Part of a small language model's weights: width 64, 3 heads of 32.
Each number is 500 + 50 x the weight over the matrix's rms, rounded and kept within 0 to 999. Layers, rows and columns count from 0. Numbers have three digits each.

# layer 4 attention query, 96x64, rms 0.263, rows 0-31, columns 0-63
488501512480511509510491489484509506497513491493489492501507511485494500503484505497497501502502514502482501464503502506494496508501481492505519501492501513510483493487502473485497498508486487
488493514529486503506505528506485527497499503486495505511506514479501502500488516495493452479516490527490525512497513492510500499508527465509501513522498488486521514498479526526504490519502500
544540475470551495462483486493524444507489485495474493489504504501523482528531490493501544510483499473538468453543494491515508515487456531497525451496484508515507474517517465440517512509492521
475550509483531489473501475507508512528491482504512475517525505496500494496492495474487489489500504511514501491520505519509490493498475503519501502508512496514506512514517505495512481513500520
492497483491503489490505489491528463515502509522494493506533488490504506511511509493506524528481465495509486473480466545520523507501485502451493493499469493510518470513509493492506522516526503
531485519557490486555443469478438499488502518460504520512461479450542486485520474450505543528531518490500476504484519548533442485517498517479531516482503534476519497489432508493495527561505472
496520505500513507460509484550486538459534517464494537557507593467459518475484476501438459495467518505485501472504478468500481463508484485479553527491497479533532510511447482529521509500523488
501537530448540493441530564543509551419487532456528498499478467542491503511523510515467511578522464460504480455516474511536508469531506466548440495465480495507505492437522512480473481509547528
509514504488491496514509501496507497502489497506497524507492513517508496498497497498502515501524514496490497487517479499512494488498504512487511515520499510501507499495504474496513485511510506
491520490482488498485504505487528530511509489499507491491490511510497490501504518483506494497486495522514497484522487497518495507490490499508502505499494503503493489498503494497486495507493504
531498488490507511502479490495493468475512494520497506460503482517499504509522498520497547524508503485520479504497481504484512528516489528502490489509503509486498479490529511487501502504511511
556527465443538482442468477503525423510479487509461501471532515531530490509536504509498536516491484474538483458523444503502506526493450549486528451483495498527507486527503496451519504490500491
526507461476504496511478486490505460485478492534496498464487428504535439526507505534516569528466522471508489488496446472483535529491471551470483470490483521495477490507530510455509535534522510
507451523538460524590478516481508486483528477544528500504492474497503528498459518528505421477525483519452530561461582477474550453518546477593466533528499496467437474433480514522455476502506454
573487463493456503442538499507466478475514489497516502517493565535488470508499537498454500450501477488501482525503480433497481514473517526535535515526538562530510476466535486479520502481499529
415440542535432557540441560434550538487523508461516552466434524478542504504611454559560533522528546551402477518562454479541520593533478509481458440495449549509503495507433427482480558476442468
467482537522472522388467545419550526404451509623673368474628555545433482491554410554442530415443487581489409372470611526514502353322518495546494508542546515518597500406449615444634505488571571
372487534583530518592418454440476576545448544437515402394429486517550615512468416508432475502335487358396470510574537530431586548483542345596556551493576496639465488520582554458545494424568577
508514493545491530538619531483448456473473493477585492515493479604548477491516416491621562465475560628422521490491507357615411538431606670505381365495407387571452557492398617481465498608552552
477439389472569491538587358526490522592481579537434473451583479589476502560502462577531513360544477456477504415402624584469545604340534440534499497440455564502562551440467517581483403536501560
371524493502642405557555426479399450587476534439526550497413553501644474438523592402498389606563510547463625547611506494511536572449414569486515568520459413578569336378452492440502375307688557
472606555445455366708529511433448482558589401505449443395666422458521424405525480563537525568617696478396331557424513502583611541467574379412518552424519596348489447483469418537595538472486475
611565518399450586388488439398529534518600408462616612507472546630502517415442511363623473383483562411492627439481488465543474530505584418592529437417406416410548648406542410550494456381583625
439557518398444490426603468401457618515442501475456524435546395539621558571400606543572445444413553329611568535628453526591349438500607551527479534551593520548437598451428415405560530477415470
514476488544576353519710532426540509508432560409381466477485433498455494482520395516593583543405452526566374607541523292472588425535572510460497518382443481391508487543592599603416534536493619
577509422533449541448504449574512490495583505503454522463530408572379598429570483495525546337412550526528598414586374484523495638414498561479433696608532626450500275503456492567429454556366584
551540441480369426519409516391529585513413581557559563516539503458463611607431552426524437471459519618584325556499421543472569600465440506449411388648573550356558420420540586545495500415648467
512480363478476339444470504355582441423521580556437546532408462443583553396516384626349524383607524538531580419526566602745556527498499571597499511472581478478420559502562478596497443456628332
488429530481542320435579535447487418532516488419686522523536543416537617500584577496492566488439430444552599435502610405574514503516371455531463622521495505401497526550533490458456617451413473
536618473478520450501551374457501577485495438606493496481380511383365495557459415537669513451477469564558495625538480510482542485472411490580518618423528616677379527656434563443393448397605445
408628496618485415542399537443542436553363605521483536448541529498343452466447460520527471571623651370552557574598486313486567345487489409435504472525378506498560503440608471495576486620453460
429583486538434447616560489595581344568473498439558609391464537442490415527524609337531507493482555627563389464389542581482501557378503581680395543473625482455414454590535499498597482445382428
# layer 4 attention key, 96x64, rms 0.243, rows 0-31, columns 0-63
501508497496509483514488491514503521502488501510499491512517488465498485501513495505499496490510505507504501499494504481494516490503510496485502494493509486508499493504497497501504514505510509
480517510498507493490504479503528493495488490496487497516508521499506525491494480501511500489530489519481490486496493514520497521496486522475538500508491532516470493481494483488512521507495492
491479508482490505512490524536490508526499513524510503488527483492495482514484537506472499487487501500505509524488518488481525469484541491521453497480507472491501475523507526521487476508537517
472501498489512512503491514502484519500485523501505524494520469487500496514484525489492518483484481504514517527496509507494535503499506487515458510493531499492527496504501512509495503497483508
498507507419507486565434542481475454558484468477526481521538481484485559496473467535507459422516483506490525477514488498511522497469485465496475510507459458534520515545489534524450496507547474
487542523501528461508502463508438539443514492466505507503482528507511479510470453458444551507453517511559510474498491495538474509442499510464502505523490518539473523529488495492493504538468494
466529506387501514560455455501453595560499495423511501546526517502484521483513443455474519520446517538498546479506449503517542497485443464470512533539493448512520475535448476514500533518531467
571527465490482471498513539500519519457499543500513469448470510512501480477538508512490489572498517531498466483471505500511476450493553506531476502486498460515470439468516503530430462473497474
502474512508519513496508501495494492476519523514502480484485486491487495509499504498491505522489490488508510513488509508477491494501505514517492503479515480486499497496510510493473491522521517
512474504515522512500512493464503490447497524507491504488471521494503505491517506510508505510491521480487510533477513509475476502500513526496512511504501504479495495488503510492502492514505515
498507509505509496506491513511497485505495483503508498519531490459507497509468489510495481491486498498503497472515493509517510500495491498498479498490509475519516500503501494487502509519531495
480514489479501482508468542520497461565498472506483483533560455467493505506467515487489503459500473498483494467531517505518548496501502495510463468489483474536511511517492492508507506477535486
557483490573446477477484496525520447518519480567505471466506501516549490507530510556519443503516494489516486482501489458503487478495562526494486500508495497514439481496507501530478490481523494
470504508451520524512468517506456541524471504498484529536540505509475498509515505497482497465541486497462489515480523507486488494509525469520484494499471506537444475468510482513513516489473527
489503426547497538466477498494521477468565478519526448443508576466506500467482542512502508489509510501479472497509503438536487487466486531526518489523463541508481495490534501450495510461522556
485554515485475517525567421560509617438482544406506525588521526526468448509538417465480535516538454451500496510477471496498486514543445504501478524490570503462549486497506474493538489468508498
459475545524477526419493538396575535407460528604646367477625549541429479498544396521464545416460479580482405355449618555512517356305496499530520492525543519512611490389457616435646489491560580
383486526583548498600375470458448572554446514431527389354446478518539596523470402529427493500323488339402472517571536510425632564458571350600517553511588486639436475546582575462541505401596580
547511481556506502502566533518383431485476454480643468489504465653522493492505420514574546458472565593410539514510489327593427544441635647480328366522428364556406533500410618497439495605572557
459429392491583488541594335498506516572485606538423461473572472576472504536477453561546527364538455466460490410398638591486521585344527458533508508417460564512574551413443548584505399551524560
363514501494649394583578424469410438574468557448515565513423561500652476434522580397497389591572506573464623538610530487507549588440400573494530567522454398566591346367455485435516376330672537
484616549428461361705511521461422494571583375486475450387651402480520420401521485549539518549617717465385351568426512478563622569451604355412522566421517591338466450520463435535588550474470487
612576526376464596406505436392545550536613407441608622514478568608506531411454525344654490377463563421497623433474494465564471543511573419592507437414393422392549658408546407544513452391577634
408555530402429486412635467393462606506449525477447562430532410529628579578394599534589439442411554324650565539630452512605346426489592543548497545529595529553470595445431406402564534465403449
496471484512574368542743526412577514502429573394344489519479455451465498489520392493611574536420450538565365587545538331478567417523537519451535510361430465406553504526581594596431520524494635
584511444524432531441493429581512496499571492491468517476535408586379600425576476505526556338410537542532616415598378481526496637414513563478426709611542626453487278511457479581416459563368584
562530453478359429507384518391529566511407593569572531501537493457446615608432559442530449465461504614577341542527393541476566607464448509458393382650591522336545415415532592545478502415690471
493492346479487331443470507358579443420528587556428552536413470440568550398515382636333519391616533533530580435519556604757565526528488588591499504482584487485418571492578447599508447460642308
495445533493531326423563530447464425535521480412686522487534518422537626499588590506494551476448447427557621438524588378574522538517390463523423625523520503391480530567529478461440616446437484
537627470483531442513553365448500573472489419599495500475366493373354510571444415534662539455461471553554492643558478520493555483496410480578531624414552628665385535658429575445399450391579442
402619514628486422541390527437546434536369602525481536444535508489344452474443456516536510573630658377563570570608496304489555342501506402424512481521387511515555515449596483497585495642467446
419577507534422472619580484581609365576487499426557618399461548443497424517522608322540518500475547615567381458384548592481491534377496578676424544460615483455416461573521489500614466446385427
# layer 4 attention value, 96x64, rms 0.268, rows 0-17, columns 0-63
537530509547454513532561515500539546445492472473485462503472452521496518505390501481516529508442486521473496491400538477509472494532509545478558587538500519498472509470513457524479493480474536
483486577528573467444471503516480467511580452591552480478509597368609581412519581501512434527437464583520533501539494512498489488410617495476482429494450494530551473568446491547494424578481484
548533419531587524518428501480530419569544471506555502462466508439514565490509505546507395473506526514519480472454512469515496575497582474490427487543440479562512417550505523493507518502494450
514492476529516548551532482551474531420500500477466530534534495452508485503479470507553517475517558493402514483492562472528408509539514476474524525510582392461509494423483519484514470493553490
512405561380544485404482540497547446489512562556505472500547536403551558448486568508600540567540527532470502504566492501495496470480551455454596460515453489547457448521518474532586391520479455
498520545496561516517518552496517439523550442518473489504518547364552494437458525486532514465523420548528554454528487489539497567485538480461581479450513457543480442516530475451500502564444428
488522611447504432485467599511540460601637546503505445509413451488500470416454526517565524459483491490529481439529412498509522503452571536516560480460487563511513452537538465483510471516459492
579506563581552453489499491584503420544487463634508547465525630421509529491455536530455536509508434518570499452554469473579431519426546480440584405392442477471526457457450532463541435467448444
460439532483468528534563506442533448544489494572448573520507520483392441613521492403455544510533462523410500513536559498485413495522454475480521488515556542501484539455495538425444493529479524
441478569513537521573528511444534539424564482385458441524507471439508570471465485540580491484445500541450559430522501491464465438476465523549542471548471497544547495491533436531469476580551487
463508544491545535507510442501543433421526523530433560456532513526481524561538493551485575510390486498558491489477524551491523487535478500567499453472483538446506457522457492515526543470496482
481481555459521466482571468559539422430509492536478569508592527386607479524553508412463438522363446514514490496471474485500620508493588470532542518495474499500467496511446496598557533553468437
469500470505477546493547543480554582503528542481496513546445397493517547523488503369549432473577559487441511519456506428451504497527470440538509540598567503467481486545463558525469411484505469
453480505494514508544521501475449516557445518529483481438488385530470527527482484542534509446571511451457500459449474533523577485493511510510468468497497509499489451515539514518538519499495486
440562403514520474562459551493439508452452529460536424515518543569497550499526477502492386431586466494476507563487517493445500525549546518561447538513418537503465536527532491549472565515467500
530530532486524453528500454455463543420417475532477428507528525549464469534458461453452476605521551471463548570407496494574507482529460558560429531552493497501483443502525477457514500486468542
515483593516548498469451551478536483569576517487487490484455540407519548429440556503606408482435549526569509488472444470484575560456542441492496438534499477561488495602504513485481484545466509
539515432493433469534521423553504499383475493460484516539529490609495401546545463502427559586484574470446447511534524465479437543539404558544531512474537564451512581443487527481539460497570619
# layer 4 attention output (transposed), 96x64, rms 0.185, rows 0-17, columns 0-63
487495507405568498477485543507525480486509499454430508492512527522497471470470520510471493471466498473523523467577484510515550546489500517473532504520516500507515489534538529457458522516434538
431439544559441535580491476385548532465518491565460634477452467497572494555592515486501566549481547487502527583549458471444525484491568508505441501479473469481494516471478438499513462457425485
582485466525551505623505495494489436542430547453500492433567376520497452545503551514583469559439494512422542454463458466481478477564509514484459509398537510483580512480600491471522508526484488
508534475450513510492515501490542501544490488470532487516566556558518529476504487521522462507436527510520460447496496472445551525446441488532562500515413528550536506427544390575478522471437496
524433481471405516519552533528552533456561513607501562515481479510507489522648532551525473485476430445573488505417434470415546499489513461563554486620481481497409443450461513517433469445484571
513488457454511485540492536457555475525502492571489574450487519521511488457571464499557440525435484473553569434459582510434529530453447521466550399507503538506446501465533530429547565515482501
488503505471461478483462512457540510542591526528508533494393451504552506545515537521504475450574536441541474479455519496485499457509498513425523471541486488501483500489557520443499474487459621
424377426553463587568504571366525468519532565455508580452407528513482593509552486521574519546495475630493484480485528565464472572506485465467566480517386574507465559383468486431543533512398441
540468517496561488525446572484502520543510534521461502555535537465464572386548530480453478478384539477552476531493533495515416535500463451594513482508455475480455473466539591530475468487545447
517524468398526467467473465557567481579527453605477585408582543532505481543484509490463528473515506427576454481543525475461545524444482514545487481492475481577464506470542465497462493408525489
492501460561501565536563557447477491501531446453526525465504507468451498536401486501511492497550514493464454550524553489493546446511506588502449514494450444515526523474440550549458513537490455
538475420512535519572500503488619481448531446582440566555508426403537499541517451504522459445449472465457545478540492536593598484519486499473558432521473459490470475494392531521469481517587525
515527577450546488538508437538473501562558505531478441529572536510533535500502523456464507462430421472524482494470394556503533450434476519532446484525503421452519517517513540540497556486467538
517558517519492508467464515496454471547502512528526469504520513420476484522499496508527508504563423495472519464448489489496504460503557509510549478454482502508532479513532502527453521516493518
469498506496433548451445460555512496498482453443563433490622409478505506497464498455478536592480500487497623515502432499489442526571479535547551473494617519505524354542553558438549431508500507
504485516482515432551478477548526480487468491463521493460542456436503534504468505429452522509516512508510511536489529478442467527488512515503558567483559541442473525471449528529409535596499533
537421485517511473534487468467467364509488463539526466462501436495563435525554525533491528492477462434592561532496526510466524497474475529464520514532485466485445562503569513457582530489513559
517497442471450456431645557543539491406501505509508497600502533475382492493435512395398416534557571498473508474540494570564419578528466412471601507548588540562463552439525404493546454506533504